Each number is 500 + 25 x the weight over its row's rms, rounded and kept within 0 to 999. Layers, rows and columns count from 0. Numbers have three digits each. The size before them is the row's rms in percent of the matrix's.

# layer 4 attention key, 768x768, rms 0.0214, rows 749-767, columns 256-383
122:454510486470492490480529486475432524513495507505492502510531477499516503470451531497480477505538474478488497543489486497534451514518531510519486506499518549485490498479501508459503504507524497505432522490473516492516459542493475473533484524505512471527482487514533469506470492490532483482473523462519480490518474509500496485494494527471472526500519501518510501550516472479480518464507
128:514485453537484497492448517516552494520485453534503482510498501484543462461479458513493497500497482498531581469531453487548496499507509459514496529512504449507520509490484459505510527500532511544509500541543541507523491501521515506529534507520485486488506562527493491521505501444501501529497520526518511496533486542491507502534489556464517484495535491469497452512532560504458511561474
122:466479495489488494506533502517527511480484473470493497529510486470468473535488489503475569517492526497485472485491539454473469497533503512502444522508512503489497520488493522498508464494514486519525511456553533500515514461495495487505546486514537472519480497446495511522465496520518451499455481501489491499509516473469500528472496477468488475435524485484480507499519549497515495460543
133:472484522511515484494512481470519448523455522541490504473473494463479486472473536480541530530508516510493488515473485490507498456526437493507511484509513476511487468461501463480521481580475537474457498500520491508451503503479517546492488461536466492464505482505482513517567530499520515500516506487518523490462482551493452503515473462524475520520535482476488506531497489483524473493463
130:488512551533470467470529517493454479490566539507511488436512559484507467495481459474466523455476481516467547478496494504488541497529512513505524503499476512535551472500503526512487487500488512470528524502474521512524522502512481509482485516488541455471498518493506504486530516477538535470475470482514463497519509496541511497476461514500479487482575496521506494468503462482473492506516
132:550535542451472506484487505476513481466488529500526489521490485508522490510530503489493488502474526488496494490481493450540458484556539474532468524525519485512561483542448480482511511518480503465485520482440499513515468468502443485467523497487528513487492515467469496444515492482523490468524488575515490486492460491478507491517508473509472508527493508510475441490471477534502532496477
125:509527473518471521491529497529508451514472483474501494493456491444512492492498543533468469480499545505482550517483498544486514511484518533532474478531525475488504533505511496478517474452539520540481523490545506536494498528461447525537511522505491497489466491531506511454513509498432520500486524545524471479457471471544517479520509529517512509547473477549489498507526532493504477501558
121:506458512497505544519501495535521519472488519498526486515534471509471511530502525555490475494484522529514538504535507489568477495508510493513488513475526506482471491538561520524491493463445480464524491503450485489486480519466455505504503525508526496440530443486528527513560475456503493515516484452533466489514533483503496484489502491487531514529508485495528491469501497485480508505531
127:522512454509479537464478534504501502487504453523458490473474486495500540510492523534491466484532469497498467503527497536507491521506463453484445497512500508490537523451491499432518511545515522528497521540474521498497485520555506535551477526510487505478494464484511510467531458478471458491456473532494506491483432514543496494512499488491537507446485523526470466496497533528488496487486
126:454476509522568475467496465505515510502515479494493524474506518497508512479490526493480476541478483494481474498513510514499512490522485536517517475495524516482510503461535540479490473474467505546524428512524455513465499525476499471496526506539486549493525537471521477463506482514503503530531481535520484526528497467533502455522494517451520506454489526511509540524477476538513471572482
129:539505511518502502495509508515514516484483491460495513500480502493497485522507499527487531531491505495443569531535512517505489514487494492521505497502498478534444481506483474482510475474542486520483498503472474510510491478497472511516507459523475510515536539462501541515475500472489504495479524477545503498531518489494502457513507553523528497456478509505511477554517460489508476516500
123:525484463511487471424510561485478481489492447476502479534498552492526489497469540508531508490545494483508495522505498509499528488511493485484505487487507509526464532497534491474507529503511490496485512515498463507503572507540483490512439512488489482538543475527503465468491521495505500456426504473492514471479553501465515486504502516519471482494516529469512493489471456536497494563531
125:490497478480565507526494471543519488485494475519518513506519501565497471498531473486495489452508496504525495446512537509464518523485481493531545498493527475445463492504493501513536529495477502503490445533507486503467502488529461552491538516462495491481499525474530522475477537486500500472522482485477495470518530539435491516531502480489518490458466490463499522446506461505563523487485
134:477527482432511477484508568554487508496463523513506502517488462540480499481531544486500480451471491536495508519473508556470435476496508562454528502497532460475461468498509474516503518512447504523503502511516504535484514500487500535519529520482491504539480530515469531479479512481465512533513521512493501500477536551523483496511532552513482486515487495510505497538473501488470511498534
127:519521486523527514461520490519496504530481521499503518477512523507503525496508500458510471491483490514484502536506482502513480486501495505563442487505532493515510507501480499508519518468517523506476449469530481484487517494529519470520513537519525496524504506480502489501445483525447486523548511492464486507468494512487444486502459498498501512486492509501498559513488486495540475499500
130:537470522478501502510520498528500512478492492501480486471539472469511523495496540521480544486510515489544501547499483470508470487517540510452458488486473510492484537543521483475476547509460503519531453515500503521485486499509495506514524464499504459492509529470517555497444512502553497481516481478511531474506468476472531479534542497481495503560516542465458523479473478467488529514528
131:472504539475464529542476520493481531525527447467483488504510501488513490506453553485526499490504501486506518468523482493517486498546453530500522502491490554533491472513496514508420510516509479493490502487551533509509446534512497493491529564507492494492516540484489476531516476526416523467533482499514536527524481516483512490515516459469511485473484461547498487447512516522500508506532
132:536546505508515493449513500512497509480487503518492492469539485503529545530455519441531507483444531496447523488519514509517537497503461498447524507491485534474470510474486512456507506512504532491515503507505465538534417498493522500476533510463537484520490520462533520505465516490522510528546489513500472482494498485508499480500504555492496503532533505499487514475507522519476494513500
130:527518502544512549518544515449501512519453492521495480520457492498528499481526488460496486537540548504541503526483480543464527476522536502523488505507464522490465467518507517449479474513449467493477544486551505473485533513521482533502520489461485484508523515523479486472527475511513490474507527523535491457483461470466487492486517472492502517496517493572477480455529507517501496497474
# layer 4 attention query, 768x768, rms 0.0211, rows 750-767, columns 256-383
124:519486447530467496503448524516550494528484470538489484506510485482543462447486457506509503494489480508532582476537462482554493485512510467510496536509497469507516518502487460500514524507519512545510505534542535519527496498516511504539537502509496496488516570509505507510499519457500513512513535518524514489532504542504506507552504550458529485498546503456519459523537556502467517561476
111:455487505479474492507528499523525496491479475481484476528518489469481464528478478506484550534508521526461474487518547457471471484521480512498436515480509533487495517494506493488501470510499482527523519460553507508497500475517502484489548493517557470505472508449503512512466503531512465506476460483481506496518530490473514528465503472452512490444526504481508513502507539503522488466544
125:465484518502508494486529491472510466517458523560474519488470488475490491475494534493540526544485509506506497513459477488508504462533457494502506470520508487514482475466503468480520474579470511474457505483515480505453513485479513542489489465527462493460510472508497525499567521508528522502515503488534509496466498555501470497508471461527464531535537491483501498533507491475517457502466
123:486511537536480458465539509510445482511568540499529500445516566484514458508466453479466508454483478510470539479494489494480530507519528506504520488499475497526549477495510533509492495491496513466534511507479507518528523487519487514492488515491532454474505533496506512485529495472527533480488464483516461479526505505537500486480459513504491486474561496513504498481499462477477495515508
118:549537545439496504492490502479515483477487520510502480507497475512532487502536500496502473504477539496485502491495479457540453481561530472535465498506524487498556477539453482494512505504492512465479491489444500506509471456498451494464526493481532523486498517473472488447515500481518494485543477571510494486490462496479492484521501481485480518524509530507484445491468473547504529514485
116:495528490500463518505530480551519446517473484481512474494461506450517493493495541541477458497500540514471536518495494546488499508491510526534474465510523486480491529501517479483512473452548508542490490487542515550492496538464442536530511514509506500474473486513516517447510502505420510515509507540525465497458470477547508463512504515499521521553471491552495517516544536489506480510553
116:502444506496516547521494487531519513474484521505508515508534477511483515522494535540478480502483522537533531506525515485564484497502521489517476516476511515488478490538556539522493479462447471477520501492446491489501482508457465495509497533529524481447509438477523523520561483464513507521516487451531460497532546487502528488481506491501536522534522499499515485482499501488476496496530
118:529512454506500533446468537509514514464508440522458500459470493491495529520481530540502465475519469510486474498515497537508484540510473458483442490532501476489533525446494498442513533545516515527504495534472506476508481514557526532555481517502470497478497470505510515473533461493481451505453463543489495489484420518536483494515491490505533507445486518532470462488496522529498493476485
106:465479498525553493453501482504500520506519473484481525471492518483510522491486533488453484541482487476488486493479509506493519509537507542521513488526522487496520495458509556476496471475470509533510448501518451524470503524472483466492521511546458530497510521480512483453517470511499495518511492542517469515521473447534522466512496527493515498456482480529484531514480489525501472557471
120:528506505523507497497510509509507522470480479461523519505473504488504484529509503529476536524478505506454569526526518526511494511477502486513502494502505485530452479524490492503507470465532478512478490505471468506492506471500480512513514461540474494507531520466502524523481483481490501498472529485541503491530523482494490484512500550531531497452469499510509472552511466475501466514510
118:530486456518471479425510555492477461496493460489478481534505541484527496495469541514536506509544495496500486536529507523497535467495486497472502488466504507524482524501540488476510512506522478503479521509496464501491566535542485485509455520496511487531546474522508464490488508491502507448431495462493516482481571498462541483519492508497480476500531536481518494487463454533492492548530
113:505481482488551513518495471543513479484493475513503537510510502561507467513519469493497493466500491488520502458502526496465516518479497491531535501513516447450477499517484509504545527503479491499480465518503493494452505469530483550473535522456505485474491513481541513475482531487516503475511483490477486480524520528438492519518506483519518492466485493476492523458515477504559510468478
122:478529482437498477480510566555483512497473522508506495531492457533486509487535551475501491448464474523498503505467509552473438486498526559454530497509511484478459469516500468536498521519439507529508519515521519522496505494475485530525521526482494504536483522506459529483476508491459501521503530513495497515485526566526486497506535550517485483513488507505493502532471501485476525502528
114:524524463517524531462520489501504497537470524517494515484514522502516535500509508463502484487492502505496511548492483505509484479499509495569449500509523508511522502503461507503532526476512517497481480460537495487500521507546513479501517538519518490525494508490504505506454476533454493514540516495478484501465484512497465492511431481512514507474501510501496538507491496495532476485508
120:544472520477504500507522494527500504492495492496490506471529469464499526489489547525461548483503501484544501528475476480518477495520549500454462483491471492489480531542518489482474569507466509513521452513500494524494500499515493508520510461489504461502496524454513553497443516500547480480505482482506521465492458479477537477524551503485493508552501524461440527477474477475482532514527
122:465507534477476526545462530467477534516516446482469495510515506482516475496466549480522499475493500488503526465532493489514488481547439510495524499483483544524498473513509518502426507509498468493491505479545527507501444516503507500496543557518491498494525539490493472533520487527421533463546486499524548516525489516480516485518524455480505495486489494534503480446511513528494503509540
124:531546513509515489439516500500492506484483505514506511485525479493531546528451535430531513485455531486465525468503517519526534506509477497465524488499501534483466496487484513468502508512516518502506496495503478535515411502488512502464531511473531475522487515464515504507463511497505513525538505518492475476494490491505498477477484549500502495533544476495481503466508524503478492518489
120:535526521544519543530541508451509514510453494516520488510462496491525498490523494446504479529532533517536506514484476538469526496520530492529488503492454511497449459514518510449478488496459478497475521484545515465506530520510497535515508480469479483513519521521471476475525492499500494490510518517514493478486480463468489485479524469494499508501504512570473474454525503519503489500457
# layer 4 attention value, 768x768, rms 0.0198, rows 704-739, columns 256-383
102:469502460524490513493494495514503445518465464492515487488475512517495546461482495488507505507527466497498466508456511508519494482517498497527492502536503501480506502519553504488493530507534451494517497490496503503471530521513519447563456525489509459509530490482465478526508476478424504480539543484481479511509499513487504493509500504507542514475498469492561502487498499485494527518468
102:450509528475486519491502546488489494469473486483512494474508482495471529527492467460504511482488478520462501508496522505478512518530488513550467517492493542490453489513467512471466489475469503525441491481493541493501492504471480464448494497486510471490522490472529523494469510486549493484478526535507513478531467514521506483540499500472510545502467506456515489492465490517517500510519
105:498476476477489522461477471541499511479537484512508501512508490489513532523501493508480482528489512483469496472525511525520513565513488543520468466504520532467470578419461525479471508457505516549543469483521493534482480446456475503515526521553504525510470515514487466509512533487538483506517507506452543532507496512501499475543509493516545526501495525506504493487483520545486447519457
103:447478458523484522472549485482485482511531511560522498519507510498514531505530526529507520525479518492533473482478482496478497511504503493474509500487436496528511500471523553477490476485496537501498522524500486479508486449480473494452512478467509530502498494501499491492498536551501470502511499504498517512512490499497505501508507479475510487516519505509489501511447480460504495481491
103:487470521482478499495537465524474488513445519477487499520528467503487482484474513524490546493507462499493496499465516451465513519506504482499508524530482506497510538478503538465514482483481472507515518492512502512486543544537506465478475495468499511529494495515456521495464475481513475480510564494497532439480525464491478510512540503504525526471529461478524554529488511478484497449487
101:484485496469499448487534482513482486516468538525535512543441484529504513470472504515482492464512557517567509479537508546516509482502495472527504482479526472497534468518470493471534459503487483450507509520515503508515511461486495470493518493489533503497475489463536469477509499470514468485501434473449486513529504472524509488506464557510519489508492502530511455472495481490495510438489
098:501518480543475494485442526471470483489473522481501493493565514521507520477504476510451500460477471487524517474468458526472459520518479516490489469492483478495499497582499461494515545498520474512518513520512488496505527504484477507478483524511537476461476539482478506477492478503489515498501503524511473475511527502483487479537549501478556541479558510483480480502518524482511495542469
104:526533522481505521474494488509527520497499516504552506438551500479516474515572537484558536533482468439490495495482532482526498503526500455461532506513506512483508528502457476489505474534518528503566473503487485505550546493526495532551479505493522496510478482503470509485453521504487481517491459490540527515477504512546528495513508500481492484488557530484527513472488532454489509507473
104:454525496509493447477459523534497488512539508518475508488475485469508517492556505530459484465506455473479489478507505511521501561482492445491473535524535494502538554488525500502509483499502499537528501478518488518509546484518476517447486476519517506443508505507481479532493556501544465529513513501484508497515501536485498530474481473498528511522488485499489472504496499558508446552544
103:487533487535502464478451510452519495514480484483549495526528534479503545514484499510488515516528482532503503530516560472502471502476506537489507525515489484516488455573455520514481555504479540482549509512498484435519504532494496519538490517508473474505462484477528497479521503478470499517509473493489472541547514474487519488494540470518499452478493479487505492459484497498482536521453
103:514455445507487552497504497513478512473445513490486496537526547504490495499509468459551511533489490495525499481514505503540495510494512464508468491471489495471525500467465527496517500490511532452487479489493463455512486432461475443518459500554474515485541531496516504526506496501500447448517526487442477513490505497519544502543460548509519492509499504483487523508496474418508498516485
101:512539502523488471489490504501509540515503500489463485531507523475479478515524522496480507500491482536471531508480513491484530441494501483465484529506481462490504553493456512535508531509503491512492515502489554492516478499490502469526534498539496485512501532521580513484495478494539491501481528490530482537538471496515496488514449502507478497448468488499537486506543491497542509523502
103:466496482495492490515494512473500503503517502503475501517537498481528520464456502526529518456525459455529547482465485510529489485472481514516496506508459498494498494493487502471476453504491527522511511470525481510475497521492519534478515507461515517461495508471474471477497478491511544486494426476491499473449563530496532516465507531474501499515472513534499493482497476528474467525531
099:513538464529490546474500507501507495491499522516510492484510518508551505508507523524476519530449463485502500490517497477460487471461514452545517506496536460469517469481474489518533480470468461487484501504507509540497500466516489457531530506531484506518536495489498486510461526480530518496452512495506499466476523541499499498498516490455559548493508515540447452538501443487538512440467
104:486483504501516479475529487476490493517543455536468506448476459507498498526516478492500521474512477510552482520471504485487514473513502539470466499501475498508515508497461489487514480530530470527492514535475511512510552493537516482503564495479495504489475497530528513485507526530504506457499471463495514472498501496527488507486505524503486486429496499504489452516508495532494545543473
099:490439481515520513528506509519521530501527489511535516482458473519492505478434506500506513480522521515472508538536524481528477539495474517493485496490473504468519492447506525544512528499521537552477486574506520543496531449489463504493512513529480524528523514518476491509505467482441545485489508498493490536489485480491527504484491482510512525485469482498478537517491523479504476495491
104:505524511496488522497503479516491560504490495525535497470499497541482534482480503500497458514498518470493547531541550473460509509522507452529507519510519485461496520488500489498485530515528520504465483435505497521479521493481492492496473479519499494523491505488491523523501440482456534463538518515511501467507511496531464532483533476473484535484563562513475514466526480516504556509472
102:541519470520483547482542506499488530496565513482525500475486473462502517486433528509555535474515533473481519519521504548503521471491503465493506518467496524444464499454535492504501479531494454510454485554510525472495475548475504528536497498503507489529526520502496508496488491487502457551484527495532555521478513500511559519548507496498464491515498518514489449515526555453471515517528
101:480495510450487513508523533466551491482489503497481513497519516499507500457541537476482505507519465505484494486488454481493507495488472521494510500501496495508475458595484497534541506464502484478572471511527500425513469482470488521548557530468472462486530499488452524487507492526536546528503541455529530489503522499519460510474463523507468505534535510495501489487506490499498461483531
102:521525508461516479514484539516519452498515481522487501537464495504521519523496502501439496484562527493498553526511474461495518512479460496508486533507506480480487531564546508485453477474496457474542482515528524481503499526497497480553499475491488475472520497512533524466493508534496479480493510520538509462454517530458503467488480465512517506475468503534542506465483482535454495518471
101:505522470466517483486538520458537494496484495481491495540495497491505510500457486514514528508489472468485492493495503494553493470497496481457481484505506498544508512526512507465468549522468513521466518454496482525505458468478498518514487491493455515478502483488530495516478534510458498485499514469502470522527445510457559523505510516533476468512507522539477498484480517524507504534492
100:569477480523503522517491470460531495497484520450489507481459528486461495500524489514526501543499477496487488546466487489527503518459494481489528515501492505509496539511548465519491471473489465497493509522491524479531476484536529483502494496505478490513517508532514476460516537473534515502483510509526495525497493489465487488496553564477536509519466461515478520467501545479481517515467
105:496482495512491499520481496553490536488550521489463509472546485538464491497502514476502495502482490502486496519498449511472513531506500499484521489482509538442520485511499509460524490523534479475506497521517529482473522465469471463472522503472515480537517486493501438484501487486528501460496512535556508512495505520460465492517480494469480529510513511508463540457495498487479562507482
102:512457519530499474465494435506460497542479499506489493529501472517488482497487516557518493545498504546495487461498498514509477469498490500483483471536515515499523492468441511508515546481522478505460496482507510479525565525467482516557499500463524486537481479477494566490512508468516505498482530509456434454503494475449526484467517486488485493505503473487496484504518543503476538485507
101:511509483539513540498461508535511505514455528550418504514470460539498503474476516510460550531488495501480530525509533456451476526505516532485530517497505490527494439486500534502517501505502493448545501525486472495498536454506461534494513454513496494490538486510506475493464500475467482533489511504553530493488467535563515530507512446476501480470493499485448512509512529518513478439488
104:466493508480482518500495485493488497511520482515548504524538497531459503470479454533493516479500528501523532522487501499525525492499497468442476513493521470474485530440500475495442493486507508475498503487496528481483525532488514492547553535509458495497510540502554522483508513458498512472500496505479497532478546495506538493497493493506510513520505499507525464541444527553544460466495
105:489470511494516491513473455508499475527483465500489506466416525528506475480531492492512520478504495521490492482464474497488536522495498503484478544497495524473503487562475490509486498510504558513503523568479499503472470466496508479504456475536500503536499509477526486497529526521481489500532500517463482480493519549472533460497565523477483515548526512502516506471516519544489468494520
101:451468504442495551496514497481503533510496484507457497467498497469508496483455484487516532481510497517465501486520473483518479462530493473489506526530468467524490500513483520522514458500496507521511486545498448542465506493503490489506506499511487496516491516470474524484483525506451516500513521505439502505475494477462463516470513489477488532542488524529505477478459555549497512509526
101:540523468547509523485508510451477492514484479507486506468563518527543562474511493493488523469504491505456496530524517491525491486518497517510488489480506511440454491476462505556525542467474536517501520461502480533508508509516485550530512510533533465480526457485526490490535511453496499495503502482493520513505476464509504435485480494506489523470505448530500544486502463501498491506438
101:520485491472499423489482493524501544516470478503474505494477504489500508465528471481448518507495464510476523501472521471498494472476508506495485513524528495467504498506466515497503490513499461502519527505515486535467498515491492509528535487495537481479520480516481499499495513506529519502520523508435521495477519474511509443511526522511472487542532516499554535497500521536493491491471
103:525489456504494504508481502507475542523493539489499504505478510521457498490450532461506532541506497515507520501557521483505484513476507509531526545519490487519502501486474509485500509544519514543550520478486460493548519457509507533520521488542500501461485483524496501527487549476520465492498486526480502520502533513534440476461508525493540518472509522517492554527511526482447499442504
101:522497498517518464463508513516503489495519511569520498507496486468469511464503431480518541512510525509550533528525496483513489483490493471522531582514518524461541527503518510522430513515522543489483484517508499492501472481499538506497500501464511505500498514474489469495495486534538524474525429520457585457531547480496526518481505525491497469492533475493494449512463492554454468482471
106:535533472482505508475466479515511499482485518510545496503520489508488491501475475458513490449501507524491456504522513512470493464496468495530492491478460469471505532431516491531490477486477527487580498518484504473488471535498530482503443485484522498466488478503550474550524527489504534488470504490526505509490512512499495509499514533494506494536487492500510480471486480514507459512519
102:465520528455474471482464474493504504517494521492454512494515452540494499506535470462541500473489470468498462483553494478497514511539506513476487536470489525482506529494464515507439500519477488460527507509492501484464520498472498491502452471495474488449492498487473489481501475504473516522487531487516510516475462497489513522528530489537526464523507501486464512570488501465440533498500
100:540463513489484501519537472487513530473526499525519501531487495494525520463499506504514496490504459468507504525484515557520525496492520508489530511497511505473478565494494540468484509463488470530440533506455519507484510517515509549474449500529525501542512512478508446510567463457547485486513534486467440434490527514500520477492496454514503503527525529497501477516492502530550496566449
098:470557481534487511533549481509520520525497481471528507484478527549490459546513460514495445495462475545449532497533521511490473474473498517537520479480490512540517540538508493519518503454517473498477488481512499463471523552507479539502505494532522495536525508505448508488485459508567490494473510489565536553512474495499490459510500496495490523534493437490498505494483504503541481478502
# layer 4 attention output (transposed), 768x768, rms 0.0209, rows 704-739, columns 256-383
095:544512458478520470526491505501469530476496500468504482488537499494516496509483503473512507482468519557519537495506498458481467509515524475504456499490506551477510481513504481467481466468502493520516473482513469483500485440485491503490567528509540529520524496551498490533516530511520524477523483509533508506552512525490466458472486480524530513489460492528508457502510479493505519498512
097:539496520528451471475509497498527487523487498529509516504539526515518482498479511547548505506503523527504475516499487507517502510527471496500525496483499454481500493498494454552551536540461491493481482521478441501504521487523545514470434510510515510508469548518500524503531526467505480465460493533503482470493508470449493503457509503479457490547528473503479456481493482512472475548513
099:443519478497494549502523559501499522490470523512484530494488502549485536473497478495496541515506525472471505511466497507467522456481442518486511487484508553482512491505465510494511490516516463497509454477467516474544541530519520505489538500490467553485499465474477492477546532495492545504518512547511483457503505490535506522513512511486497492467507480494526475478499504485481524494482
098:515521455467480483486500546467542473476468469482482494475506458527524490502481521556467501479528528495488504496544468568486530490509530509512495523480491520537495481475482494541508513504511535494489427509446484522514494495535502488540504502476483497462493535549578463518513442485538476543505524493480449518539512455554493517465487482484526462503495495465530500485510515499462508497493
098:494522491511495448479489510487525497467496460491520552500480477543476489471521507472475488452468486466539508507474516527516498481489497515487463493535467481538514515469498506534481530491532489485476531483502509495520488475471507520515481474472503508503532516545434465495493519490518532495479459460482493492495507465503505470519500523489466491490482463501483494489507496517478480463529
095:488511459453486535495470502495512472524504518491486515516456464462497500468495539496499525459506456462528493525508546481451501504459482547511507502471502506459492560477487480510513489495514453527478509533466498509490520528505545508484506529499509505479491506476506481469541483465492512494518487544506521550524479505523516482507479491520542522486487518486532526553523553515532525506533
093:490533503490509531534557480552510519465515491503480483486456534483492518491477492501570462529469544511473481568489540464513510514492528469518456515477498486490499511433514503522510471519494497503491490496489500504484504495508514494508497508538476495534556473519529507528502503548464539495553504499531519513538470536496483519456520471483468550479486524487489496481530525483484446528533
094:506525551487510510512488514502495499462480513467458484544488533480528495523486504521474518507476508492499527496513483535514527505445537513531528493526519456506494501508524518510508521454482479533475489496540479517487468558478493448473518483496490489505494493532484472507472521493486469530531521547511489524521497512530476525451503517480512506500464496512468510501514471519498498465523
097:495532553533529533533513477495496473485501482510522495490503480514497523510542505466503540481512505485517503486514529553502516477526516543556510477490507509527529470479473527495515481548526488455466514482459505468510483515515543478513495469520527471498505464510523509471524485488497492531524512491486473504522497518508494491501529491496524455473488546497508498502458470440544512494508
098:506474508469486517501487461515487455491533510502506487494454490496551486453502459474434478505491484506536487490479507479540546517497472464483531504488527511493528516531465470519493516509489529456495489513501527467470512468464508494508519459517510510533471549485525506508485516493504533526509506511453537491489544491493470473522499526468489508479516496568476494492468503498485542499513
098:439538475526508526516489468541538493507503455470531514479467521506478493481512481528504470475505513475532459484467491506450482505485502485542502494479507532521476494499503498501481498497478498531480545480478498467540504492510475529464501458481534462527526509484520459496500540534496522568483477477483526498534512488510533518523522494499464499496478483499489518497479534539501469498518
090:465500529470502502473466474543539533473487504467513506502464497506521544495539480491485500483535531528544490491545443511536533443497462504491459528479477530509486477491526496526461497496520511479538521528470474509469539505540525522529482555468483520493487497477484473439502476549524453485484519453482500503483490500492478486482505512435437474479513467518479530543493487477491495483509
097:519525557533507451450521488500490502474502509468510488474456462500472518493500510524515497503520516555544499480512510504461533498468539533477516524502469502503526472485544485524497497555495485477534504503513522515487496490489489448479470488534494504505505492452466495508512491500488531488500475521519477484533520469521502492542480492522485503508505523427507511498546520519488540516468
091:492539507517509476480519487518451512504522494509534483514476538472463517532528502480524514542503484494482509524485491514483455505540492529458498495477482540537493531475524523538535522479497512512484473476496484531490549534517494530503462497491496479513516508502526493549493474482528511503468480505498481499464470493497516479467470506485476444488489486501547504490466523483482486506515
098:535513541515479494555499496530525503487527510487451506488510511508504453529471513474516484487510482453518487475499502486491459503479492511498462498500518492455464525536531493493489481477527508466464443474475526496478535499481511524460532508482533515497535445449473524541478467499515528478481495503522530539512464527494510480470468539474495500506497528504504512538498463499516498515519
093:523510521514474479537523511524466489473517529475499527522491511485495487504511446489509521480458508469494486486453506532518495504494499511537502490493497488499494521501514539528516525469483535503471520478498459478508441510505482453497523483521519487512506520544524519495468515497499503483547468505516477511550490519522451515460461495496543514490536507558498536496538471519520478496486
096:519500542474543480522508543483495460540485518496435491490538521509500491519488499505495516525519496504465497550476550540518496513506500509475479466469443480541505518491490512501546455531489467475488508487484507501505440483500522509492507512522523499478465480518498486504491531470534513484521505496486512554521525485517500449481519461509547521507533514475533489472510495484538483529502
094:460513511436494521511486522472516523505504522482503503514509477540494495507457503438460469460516493506494527498511486526502509530523437519496487487499467503537535485541466508464468495526522509493505494491502518522535526544504487517496473489472540491470476533486508539447520459477492480458477549497478529504507499535484490498492488482521504541464503500480528503512498560529482489502500
091:524527509528467466530472480519474540492505486546476479495468506464499489510560483525513506495464476485521527506500520548499535504479466496484489486531515510463487482522462506467542483532510514522459480527510516578511455503519522469494495501550510504565536465507502500503478500486502490483533507513503506499498472526499523476512543468498505527446472496497538471486493490511462498510518
099:535470467474542486496485468479529535480476519535483473477541472493464473498471444485485484483514475468509517516456464483483492518491470484500536500492470490522474474499507497529457478526500476501487494508474468504496483482554499482531515513493474525489519466503526503497516540491490482522495479521466481492501502480544501524493518545458498498472490484478504498488496516493471496536525
093:518497535509535479508500511516521512494488506531497513487493487526518500514529492507499500500510516487481457484524485466478508553487507467532492499512468462477506482475520521482518501537512485466499503521479492536538532477489476514515526523454517513460479470505530489489524525464528523525508479508523469535507533541509498505472443545510545510494522475504511527482531539520496498506521
097:485487474502531506461513479577490487531502544532527486469503465511552476539525470557474441532513481511492507446475502460530516460485470460521509472481531505531491466508528491498493480500518534513489468519498478494469514510490482475476501536489546538513503490455520512522505479512464521494532489499471452532481489543555481533482458487480488520489482504481495524473505519486469499509525
100:494489480496528473451494449483485503472467483481467531491521519507483510465489486480466502516529479480528541483505510533528489524522472513548468500494498461482509456488516554491486497545459481505512521499504497459556494513523462530503464470474491453472479512476485531560451489487517548510520496475459482496504483493488531475489465481527496520522536499503480460515511473505485480512512
098:502489454484485487523492504480532481513523536480494508472528520526468489478503499471493491510471541516477488510459541493489514502513548480477477511454454536537551490504493499541502510525484492460486482493478499484473524480483531505488494498492460523511519509445494467489468475480477488511488512491529504501489468526520466472539557533499511506518494491494518496485510497517504471504521
093:454519502529512509500542531489453493473513535516530530490462525504476526542478505511502518486528459503503529510506487512519514487494465509509483512520469519476539530465522504473488529540517449472545485481511477517511511488509512453479505515505524516532539519487519527502544503518529493471542486480497477545517508529484522484505532513514532436497502486471516525469466480492459506497483
097:523529543514514466471448496521521473487481508520511482494467529494519518521487505508508514520563477503497497471497483519504496514497511526544531483496461566532496543505520463486504506529493486483500489506492506485482500513550499489491544541526510477473528440467517511522475517476523486481487521469495505506524470491523479503486521507499469485529512506532529500530532514488475488516464
097:498512483496508519508503528477480542481523534499499488498504504546488528467543534486532473505532490534467524511503508502454516511493517509523509480530489491514453510492466479505533482471514453499506528475528491514507496536443497503508518486507469506471504503494534508552488495472523504454501487488516493555494505435488499530522455485484577478502486484532496511515517488459450523495482
097:481511499471546495504503506532495451518513462521480500489525475509471517492505468488545498537532499536478495484504496518532478509497487470489493490527538490484479533470512505508477528510512485519496497509476470515496501486507520500505517533526472513519488496525501480497509447474495499475537481515535497503532499521505510490550508469508504491506507498540513473498507449440498528445474
093:501523539499462481486475511555515509518470482477466514524483529513536520452496524537532484557551538501489499521507510506480455496498533506533499488510501532510469474493543488447508514471506513477536489541484531524496536491546540454528470510500492482510530546504511529477497508503512497511511503498515483501523461512509482482538462494466492440553498495492544497536505481467468535510516
096:462505488493504537470496528498497474541527481544521511534517508526535489508493498496507470479515497511474511485489491505513493538473533505514518462499559491493517510467529532448502493509494460490477539502482487502474500557524496453495458491520459479534490516520498526497494467506477481513541479511501506532529519543502496521471486480525534499514443497509504462470515515491529422477527
100:489522558485523464461501525533482518484471492456442490519525475500466493501515480521490464465497508492503484483442466508505532543473545478496507488499429515511517473543531497503468526472464498515527471475531521467464480460495483516498477487508482507560490472508501534460466525487474503489505476486515477529504491518497478504470509527528512506559484482505528524501481462458542501533480
097:521473492514506558521519502523518477489455524457476498507461499511475509473506505523467468469491512502494489431511508509505501512469491473510515454462494512521453482501516510476476493534520477463477512501506483485498532443493492466480522482540485523478531452483525560500536483499518497509502462530517442490483463500502534496501472476504498516515468477469494501452514498456444515526519
100:487506496499553474509540510509455449541478520471445464483462486484509554540511487516445494504483534491477476483527521501520489499545523461482490499497510520536474469514514521476524514518458538541450476514494475488503509518482455515563535527488524481526515517390511524485481508486515463506530512534497505536522503463502499523499514513450498505506517445475478493496502493509499509473526
096:503510527519557518539510523532525476453513471513534503490477484512509529486506526509481530484471568454499482498496504515484515498514470498496474490506496471573520494524496514525461527474468499479482526502497476454508526547509498511504478470458498512536513500469476557498475501466505483510524565476527507483523538467515506490481461524519471507479511542468493495462489524522536527488480
098:457485466501479482490484522501488484511526486456517507489479513504536457526479487496502485485481497510525506450474451471437486505500509517496464487477530478552497506470501504511505484471496519508498546524546524493552495452451545471482482512497526481528489539527478527493480524518487496512516451489497501504504500525504501476521476524470436521506476487477500531516514509512470450487500
093:516482513496497513519517527557489500481467473492469493503521480490488486495514535525468509512531511501547483512478512487507494479507461504523588516484534512494503550513507480514482474511510508464493515506498551538508543512502460477465501483530516493497547532471505506510476499509493465468478515486456479493444474542526484489499497536482514518518484496523513499478460469497503442496515